Each number is 50 + 12 x the weight over its row's rms, rounded and kept within 0 to 99. Layers, rows and columns count from 0. The size before them is the row's rms in percent of the matrix's.

# up: layer 10 MLP up, 512x128, rms 0.158, rows 478-502, columns 64-127
# down: layer 10 MLP down (transposed), 512x128, rms 0.143, rows 478-501, columns 64-127
up478 100:57 54 49 39 42 48 41 29 58 45 50 53 53 65 59 24 55 72 42 54 43 47 44 62 58 54 45 26 65 51 63 78 44 42 59 85 18 43 71 54 40 33 72 65 56 49 48 27 39 39 44 52 59 44 56 44 52 55 66 50 31 43 52 66
down478 102:52 56 63 45 42 46 52 75 48 57 47 53 17 62 56 60 39 40 50 43 26 41 55 61 65 55 53 58 45 83 52 29 56 53 42 44 66 67 46 44 40 53 57 42 54 64 22 65 50 54 59 60 49 43 45 29 44 65 53 41 59 55 40 48
up479 091:64 40 34 41 22 38 34 58 44 52 45 54 44 65 54 36 51 68 60 61 39 65 55 61 45 29 47 46 44 64 73 55 51 53 67 34 38 60 46 41 58 29 30 65 49 36 46 51 53 46 59 45 58 49 51 47 62 51 55 57 22 59 53 46
down479 097:63 50 52 67 38 33 55 58 47 42 55 69 37 56 53 16 38 66 43 56 49 51 58 26 53 55 54 66 53 58 62 59 50 63 46 54 56 53 43 69 60 30 43 43 41 78 47 64 52 63 50 52 73 49 40 32 50 60 28 59 51 41 24 51
up480 103:45 31 69 46 73 64 47 47 58 46 50 70 50 54 63 41 66 42 65 53 41 56 58 47 37 57 59 58 56 46 51 65 38 53 46 44 24 29 52 35 70 46 41 45 43 25 32 43 49 32 41 43 30 49 72 42 75 71 48 40 35 52 42 54
down480 111:51 43 68 44 67 57 47 63 65 49 55 54 40 61 49 53 63 55 61 46 44 65 70 71 70 47 46 35 60 57 66 63 44 55 52 54 49 47 40 54 51 55 46 74 72 39 42 46 54 40 40 51 45 15 58 54 30 43 58 40 67 51 52 55
up481 103:46 55 46 42 56 66 57 26 60 37 58 36 76 59 54 56 62 68 44 50 49 37 48 51 53 67 61 44 44 53 21 58 55 48 22 56 55 50 50 39 56 37 61 52 46 45 49 28 67 41 56 56 42 64 55 48 70 63 45 65 33 57 59 54
down481 107:46 57 47 54 45 54 42 46 75 36 55 52 27 47 53 63 52 49 44 46 55 53 51 38 24 66 56 66 59 49 37 37 49 61 48 50 70 65 23 56 58 58 48 31 59 63 51 70 40 44 39 38 57 49 59 55 51 39 40 68 70 62 54 48
up482 097:44 29 57 59 61 42 28 49 61 53 74 41 32 42 40 19 84 40 39 39 62 62 21 56 59 42 48 33 32 42 51 31 55 47 43 32 37 44 76 40 70 47 60 63 60 47 57 55 39 22 40 54 53 33 62 44 48 57 57 46 56 57 61 68
down482 100:53 34 48 65 64 24 49 71 52 63 64 52 53 49 50 59 47 68 30 29 60 41 46 31 41 50 51 51 60 70 77 56 61 52 56 70 46 54 68 40 54 51 33 64 70 64 69 65 45 48 42 59 64 45 24 61 42 50 42 52 45 67 55 56
up483 099:41 35 59 25 38 51 40 55 53 49 59 44 69 37 37 48 76 35 51 62 58 63 47 45 31 55 39 35 16 45 51 59 66 18 45 50 71 54 37 44 74 58 31 50 43 44 55 56 52 55 59 53 54 39 68 51 51 46 47 66 55 50 50 56
down483 099:40 45 54 65 56 24 61 43 59 64 49 54 45 59 38 48 52 55 32 45 42 49 47 80 72 41 58 36 53 46 52 61 73 44 31 54 64 42 55 42 39 59 44 52 60 68 49 35 39 42 39 48 45 59 31 52 47 44 67 69 57 58 37 68
up484 101:43 37 44 18 62 61 48 30 45 42 55 50 35 24 59 57 54 59 33 46 43 53 52 40 53 37 58 51 45 68 41 50 53 43 39 52 40 54 59 50 43 51 53 48 46 57 71 49 64 52 32 44 44 36 54 63 62 49 40 39 39 43 81 40
down484 105:59 58 68 64 60 33 35 57 52 32 28 49 50 55 65 41 62 52 47 35 53 50 41 31 61 56 51 24 49 65 62 58 29 39 58 32 65 36 44 54 55 48 62 41 51 61 34 50 43 48 41 45 35 49 40 37 51 53 48 36 59 38 31 47
up485 103:69 51 31 57 51 55 41 52 43 55 65 62 45 41 65 36 45 44 46 33 56 42 43 51 47 79 56 46 34 46 38 73 48 51 33 59 51 49 45 44 44 29 54 51 52 51 73 58 54 43 63 45 60 54 50 47 62 40 46 62 43 35 70 51
down485 110:42 53 47 69 39 53 38 56 53 32 37 65 21 50 55 57 44 34 55 49 54 52 40 37 48 56 36 57 66 33 69 41 40 54 60 61 70 64 30 32 49 71 54 42 61 29 41 62 55 56 50 53 49 54 85 39 52 42 48 43 44 47 66 66
up486 118:56 38 59 48 57 44 22 51 52 32 47 30 46 24 17 55 53 66 52 47 67 56 53 55 44 37 51 54 46 49 63 47 74 22 63 44 41 46 76 48 60 58 65 41 37 51 35 51 47 42 25 51 22 56 64 41 36 51 53 66 51 44 46 48
down486 112:66 56 43 66 35 51 56 71 38 53 41 80 41 58 39 41 54 65 36 61 63 62 78 58 47 57 44 55 55 41 42 41 42 26 50 44 55 57 27 30 62 57 50 60 46 60 39 69 46 65 51 32 49 51 49 24 63 65 38 74 51 52 36 38
up487 104:44 38 21 21 56 30 42 50 65 43 53 45 57 66 47 43 69 49 55 56 42 41 56 29 52 70 49 67 56 45 32 65 36 60 50 51 74 41 35 45 66 47 33 57 35 37 52 47 63 51 39 53 57 47 52 39 49 44 46 51 30 49 50 51
down487 104:37 43 58 56 59 39 41 60 62 64 60 59 38 49 68 43 35 57 26 65 36 52 51 62 45 46 60 61 51 63 50 48 53 51 36 50 26 57 32 54 43 49 42 46 43 54 23 25 40 41 43 38 59 52 46 56 56 57 51 41 43 60 47 56
up488 091:50 51 65 10 28 73 42 54 30 56 46 22 61 45 45 37 47 56 83 28 34 39 50 58 47 38 52 59 39 62 43 68 46 27 59 52 45 50 53 48 47 45 44 73 41 49 45 20 59 54 61 53 51 64 54 62 59 53 37 61 30 56 55 58
down488 100:60 57 63 52 54 63 72 38 80 69 33 55 60 33 31 72 44 55 66 44 45 43 33 65 49 31 73 44 60 54 60 28 59 43 57 50 45 57 45 40 40 31 45 41 52 53 46 62 29 64 67 76 48 41 34 50 40 44 36 39 33 46 70 46
up489 079:33 41 44 38 55 52 59 61 43 50 62 50 54 32 51 22 56 78 59 32 25 58 50 54 47 45 51 68 58 82 56 50 52 57 45 60 43 35 45 44 46 42 37 49 42 38 48 70 58 45 39 51 40 52 59 48 62 76 45 67 46 36 46 55
down489 085:46 46 35 60 56 44 65 50 52 43 37 54 41 57 54 47 45 44 66 47 50 45 49 58 58 52 48 67 40 52 73 60 58 52 56 52 44 51 49 55 33 58 42 35 43 80 48 47 76 53 55 39 44 65 35 56 53 66 52 33 32 27 47 66
up490 115:51 41 65 45 56 39 50 43 40 38 56 31 50 72 55 39 54 41 53 46 49 30 41 39 47 69 43 52 54 62 57 44 50 36 66 58 70 51 45 54 49 49 46 53 35 41 61 53 57 59 43 52 53 86 63 40 55 65 49 61 67 40 82 30
down490 113:30 66 67 62 65 49 63 34 58 49 55 42 56 59 78 45 54 41 43 52 60 56 70 71 33 53 43 40 58 60 61 39 43 38 63 55 65 60 67 43 45 51 60 54 39 70 52 38 47 61 53 51 47 47 34 58 47 39 53 58 36 40 65 42
up491 096:41 46 51 41 56 55 42 57 48 48 63 63 54 40 49 34 43 35 54 36 47 53 39 54 71 36 69 48 49 40 57 55 76 42 70 53 41 34 42 52 37 52 64 28 55 30 53 69 60 47 53 52 28 56 50 33 66 37 68 38 52 36 49 48
down491 097:54 66 27 29 58 54 31 43 59 58 40 41 58 68 63 58 82 55 63 44 47 52 44 48 41 58 55 41 44 32 59 50 71 56 60 50 61 28 48 51 46 76 35 49 44 39 55 25 45 49 52 27 66 50 30 59 42 51 63 18 41 53 37 38
up492 099:63 35 52 54 63 66 60 62 61 53 62 59 51 58 33 41 60 27 68 55 66 55 40 49 47 64 52 38 45 45 57 34 50 64 54 43 61 64 38 55 51 36 63 63 49 10 49 48 49 62 43 66 59 39 50 64 65 41 59 38 51 34 63 57
down492 100:68 34 60 34 40 70 39 62 42 44 37 53 31 56 52 37 48 56 54 47 38 48 41 65 46 53 49 68 41 56 63 42 48 50 63 51 54 48 25 34 72 38 47 48 46 43 41 69 56 53 68 25 63 50 52 52 61 46 32 50 55 47 31 42
up493 121:60 41 56 41 29 61 57 33 68 23 45 43 52 45 60 36 83 58 47 73 54 57 58 53 48 65 41 59 44 57 51 48 35 42 19 41 42 44 59 59 62 39 59 61 41 47 68 48 57 53 29 54 59 68 56 61 67 50 61 82 43 49 48 61
down493 127:29 55 80 49 47 44 32 56 52 68 46 52 43 55 66 59 44 49 57 62 33 67 35 50 45 45 53 59 61 46 46 35 49 53 56 48 35 49 45 53 80 47 46 46 47 48 43 68 42 35 35 53 63 52 49 47 78 49 20 50 61 62 44 65
up494 097:51 59 52 45 57 32 39 53 57 26 40 40 57 67 64 27 52 49 54 52 74 53 65 40 44 65 52 68 45 48 23 42 49 52 41 51 64 50 57 69 69 39 54 41 68 57 27 56 45 23 48 70 70 60 62 42 57 42 47 66 33 41 28 60
down494 103:46 48 48 64 59 55 50 65 52 48 62 65 36 45 47 24 46 33 65 62 40 63 50 36 52 46 58 59 51 58 56 46 31 53 56 63 26 74 37 40 39 30 51 63 30 25 79 42 45 61 42 49 50 49 56 59 38 53 43 52 64 41 71 41
up495 112:81 33 14 48 39 65 38 82 53 45 60 53 64 63 62 29 41 26 59 40 59 49 25 53 68 61 46 39 55 50 22 51 52 54 51 53 61 49 44 72 48 48 55 72 39 46 49 41 59 61 41 79 52 37 52 46 57 50 40 43 50 40 48 39
down495 111:57 45 68 52 54 50 31 71 53 58 59 51 24 53 73 43 28 55 58 34 43 47 68 48 40 38 59 49 38 72 39 30 63 48 54 40 61 66 67 65 55 50 61 65 47 48 39 37 39 45 45 41 38 56 60 33 50 61 46 48 67 52 26 49
up496 096:48 53 51 51 38 45 54 31 65 51 72 46 75 49 51 27 56 50 50 77 55 42 38 44 56 40 40 35 53 38 49 51 40 46 63 56 43 41 67 57 42 59 76 55 46 49 53 59 52 52 56 43 34 51 48 59 48 79 53 47 51 33 63 50
down496 097:52 39 53 35 40 47 61 50 76 45 64 40 63 37 74 52 47 48 47 41 58 43 53 62 52 41 55 48 47 46 35 50 44 37 45 36 60 54 28 33 53 59 28 60 74 33 39 54 51 51 51 60 79 50 28 57 35 59 37 54 71 45 75 52
up497 121:61 46 61 11 56 44 25 52 54 51 40 27 54 50 49 43 71 30 64 57 40 45 39 43 56 66 20 72 46 53 43 50 43 42 49 44 72 58 35 71 49 49 48 38 56 50 43 74 69 46 25 62 40 48 47 32 66 41 57 54 58 39 76 59
down497 108:49 41 50 16 59 49 57 53 60 40 42 45 37 53 54 38 43 43 35 53 52 42 37 45 84 55 34 54 46 59 54 60 51 62 46 50 72 65 35 55 38 53 51 44 38 41 79 47 57 62 40 46 34 56 56 43 48 39 40 35 47 50 62 37
up498 098:42 30 64 61 25 55 49 63 48 58 70 47 40 34 34 35 66 74 56 36 42 45 65 59 39 24 48 55 57 54 65 38 53 47 36 40 45 60 54 67 68 55 49 54 41 45 71 35 67 32 61 52 38 47 52 53 75 55 48 49 48 49 70 52
down498 100:58 45 57 53 48 43 47 65 46 63 34 60 49 48 77 65 65 46 34 53 59 35 58 54 52 49 57 48 56 43 35 61 49 51 51 44 58 53 48 45 59 44 53 23 73 57 39 44 46 47 53 51 64 37 16 24 50 42 65 56 41 54 40 64
up499 096:48 53 34 45 56 33 33 56 43 49 70 64 41 61 58 17 45 27 40 42 55 50 55 50 41 65 51 57 51 70 35 51 41 38 58 51 62 59 53 50 85 28 57 48 39 42 43 55 72 34 66 57 44 57 54 37 59 53 42 47 76 45 47 65
down499 100:48 50 46 47 48 51 77 53 50 49 49 66 53 27 29 40 55 55 69 36 43 40 31 82 39 36 58 44 48 49 60 63 48 39 71 55 49 54 57 43 31 61 37 59 45 44 61 38 28 56 43 57 62 54 53 58 46 53 57 42 48 54 59 45
up500 096:45 63 68 48 30 69 54 44 40 32 51 66 55 60 43 42 61 61 56 37 41 54 80 44 45 44 40 56 66 54 68 47 29 38 68 45 52 53 51 46 40 52 54 72 47 51 45 56 43 68 46 43 34 27 55 54 63 45 85 33 53 54 61 30
down500 100:71 51 39 60 58 51 31 44 38 50 44 41 53 56 43 36 55 47 45 41 51 51 44 54 66 18 59 55 47 30 67 43 52 57 49 41 30 70 63 41 69 20 55 39 40 30 45 60 50 45 49 54 62 51 42 44 41 56 56 53 33 40 38 64
up501 094:41 49 36 58 59 47 37 44 46 43 51 51 49 49 53 46 42 56 48 56 55 52 66 27 75 49 53 57 76 48 68 37 59 25 56 45 58 44 53 48 50 53 30 58 44 43 61 34 56 32 47 44 60 42 58 32 75 35 45 51 35 50 64 29
down501 098:88 61 43 61 27 66 40 72 38 51 64 37 37 47 69 50 49 61 63 58 72 49 53 67 47 55 49 45 35 56 44 72 41 48 26 45 47 42 51 39 59 41 43 55 69 44 45 64 30 55 43 55 38 58 65 62 35 59 64 64 50 48 42 55
up502 029:77 26 40 28 52 51 41 39 46 41 70 40 74 44 50 44 58 61 64 60 54 60 61 52 50 50 46 51 44 49 56 80 62 27 33 71 45 34 57 55 61 53 42 53 57 35 61 54 55 54 31 42 34 54 60 63 55 66 58 52 49 39 54 48